Weights of a small transformer language model.
Size: 9 layers, 4 heads of 32, MLP 512 SwiGLU, vocabulary 4096.
Architecture: RMSNorm before each block, rotary positions, biases, untied embeddings.
Training: 296M tokens, 9021 steps.
Each number is 128 + 24 x the weight over the matrix's rms, rounded and kept within 0 to 255. Layers, rows and columns count from 0. Numbers have three digits each.

# down: layer 6 MLP down (transposed), 512x192, rms 0.29, rows 340-344, columns 0-191
# gate: layer 6 MLP gate, 512x192, rms 0.462, rows 341-345, columns 0-191
# up: layer 6 MLP up, 512x192, rms 0.505, rows 341-344, columns 0-191
down340:172143142096099146097178116143148148130084113136161150145111141152148112118134141135141086137139111116148138083106150123134105116119122205158173134133118126116123091184136130111146122124138133114119105154162121113141139156095153122129135099149146117175132117189149090119168114117124123132091121102117164086073083111094099142125125105127114189101171091150121149074152139156120115107161128154113115149092150138131116121142140152093144109095099101119149106161110108157139131141099105126095130116137120102104094116173124134128128105128128116102120102105109118144123153128206136119
gate341:135130181056127103126065204128131114129135165156127133079133131121134122158107121185135151098107153133122108105134116103126122093147116137124149117116150155097177056107118119122122119162107113101120183119130100150138116117135120098104098122110151151130153140163143152132120112132184157106118110174125120105092127139156116136111125089146153130046142139147114169136155123132113118141109122116139131125109148116128112116155142118107150104149121103131116123114132142114117123149094151108134111123140157097054124103133123178109116146091124130116132126130163142064151104149093106135
up341:107133148115151164133108145131138076132120085140106077180124146107141147108139153086076161187118099123146141143124115094157120151079126145130132133133149104143128163116088148108141142092124105133090151151162139125113142149119120138145121095113097152100139104098134133131124107135143145130093131121147153142118174104163125101104083132112120087162127067106145133093131113144115131127092134116115168126119124119156123124078126106106159137098101163123145149140153110142097127149126120116137141131158099119116155133053125141132108102126140098085158095111121110108118097186123114114
down341:098113057148152139112163126120120099116143114111151079175147161114109125116138172096141106144098123111130143148141137137102151134128141152152156144179114113109097146144142133103130125135127121124165145103169128151143133109132126121142073148143120142115098114154094157071212124139114108127137147116167093125122133071112158125095126101132085116111140151115160113109087098119122118170129144118123157139128070150114149104129148117127163136165175178116115089103132133147172114108129135140129094160127150148147136143165125177107154140124142128156138128142088109125101103121133103085
gate342:122080123148109127064145161175134174157119144122151147131092127142100131158105134124132112155140124114150084137113151154116143151082164116094108171141147142131113186113082140167168176163169119141122153130144115206117128150124157136145154134140173146115122137171145142107101137136111134066161112133212141151096167155130109133132128132139124109160135101124115157087120099128097110116133156161124117096119121148088135116136131142189102163121144146106145151141174115142125099148081148150105126109097106138134114113142130130110127111116145164161101117101160112116158108142129137118
up342:190089143171109139118125094131117121106118153081149119161117155143121150130139103151113122111142148088145127135145117108152102114130108109095131175104092141129118092145114101146104117104142109146129138113112086105095168140118101113163126099168167082134117126134102142094118133138144094161112137133131166128128146151084120190123118114145077176122131130114105108123142142136104167155116162086147155109156072100122173144162094116164136162120123128098195115146134092162126123137120170110112106092131090115128130117119078143151109137113135171096131096141132168130154153159092152144
down342:164158163151120105122143130144150092127156133139125122112129114089121114104109100125119095108107167092166150128127137164137097183135133165126134134151106161113105096122103126155126138071147133149114084161129128132130181152070140160100116170139132075189127140079115111150136129115109126121107109124117097109142131143101153124108121119165148147189113113142110131124136136136129178099101094153157163141169193155122126139169166131127092151130125133109161103114130150109167121087133097121118128108137128145161121124110130111153088058132142108149108121126113100131127087116117106097
gate343:144143114126122126087137166112087112142142146115128166133113097118160083156141118156121078111103087146108097124093146135145140173151122135157146082143137178096123147155108121134118119116158160105140106167135119166133117075146136109095135112144145129154113159128118093137147116099109137138118109121124125163121089114109114129105143116140079118124122107154124147147127142139141065122182127145132099116134141106135127120109104127140100106187144147153126100121130117109152124130139148146115074096160092145159095093149104128182127095098091129119125099156168088158160100143157142112
up343:128148116179078123155141117135153146157116071149109116115105110151150119105130123138090131117161096135134112123138131107149137163168126141111149123142117116137141109141135123135092125098129134108129134116106130143113106184132131156128172126108124157103107100123136147142146099154111141100139146138129112163120110151140119113119121122129143160113104103143105139099137110111121137142125093148116093134096106138129158116130108151100100128174143124147158122141158171147107139131121132103118150161112160133095134088099132121119143119136132137097164127140107129090177149168108116120
down343:120164138164142139137115137131116113139134142112100147113151118131115122145117142147129105108106145144107125144135138115150167126116097128178137106113109150110118110091110142131096130131119103129129136122128132118175132134107139111125089166148135123101119136151163134131165120124112144121116125117101095120115110128098152137129082120133146120156119127172134124136129122175093176112140137117117131135084130182075097145129129143138115128098128108086160128141094115153123107119165098183137098116144097163155122126146103125112117124130138141180128151143132130149099186127151159137
gate344:145113098113096107114112141148111136142132147154152123136110164136144131104055116122139094146115140119180122179069125113121120096071126090166099101115097110130140115139114169183158118168124106134140143124092079128130139179103125134118123165111110158167136097185135102158106160114141132155110106139162092175138131092156147121083131113143087128118130130125152143124113129114086132119130141131135138134145088119140152122122101119121128143122147152181147127132117115114142147115141144141141115122114149113132144107149154126107159128110137107130114135095084199067119100153147115160
up344:129154116112143120075135124108156180156162136132167132084106171143121107125096139094122104139130162157141139156135147123110109116138092134154115110131112095123115133121136146132149151112138142119140120151130123149139138176134115168136108161140123151160133118145123112144130116089160113147132130109148144172138125128161149148114170099119136164080176133127114138165130136087115128130127161097141157109120108137123114112135140110114133136130112146147146132124103147114155138109154168109142144099122135156119109096141141179100146170080134076120117095105068143093156107165090125124
down344:149151130164127109120150150147122119091157171130137120132135142108121141111101167129151122133119149108145106140135127112113140100131191114105130144136120140106119152132120150138108141102164121126126177081084112124117120116156122132132110140170180081148162105105127128137165160127113099145138128115125132145078109136087111106166165121113111074142111116164098130100114114114166131109090132139151159117141110121150128129095114138136139128141117132093155111116127095093155120141089124143138102124093103189141172151147131129160176113115152145152100133148114116148129138154138093106
gate345:161104135131113152172133110133154113137146124167113130159125112104135158113112130091136062133116147093083134110161132175154157148137088173156070153095156154097111139145163149140092131109134082168167142133128119132103149132133126089136140167167138122128143132147157075088127123133169136130121120150155131139095153175091129167113160156143142149141131174158133109136125120101102108188164144091133182137124111063136140130132112159139095118164152113149111146123148124154114115105112121116110138143112141096180110148087089131151150174124128141132095149123100099139120150132118121108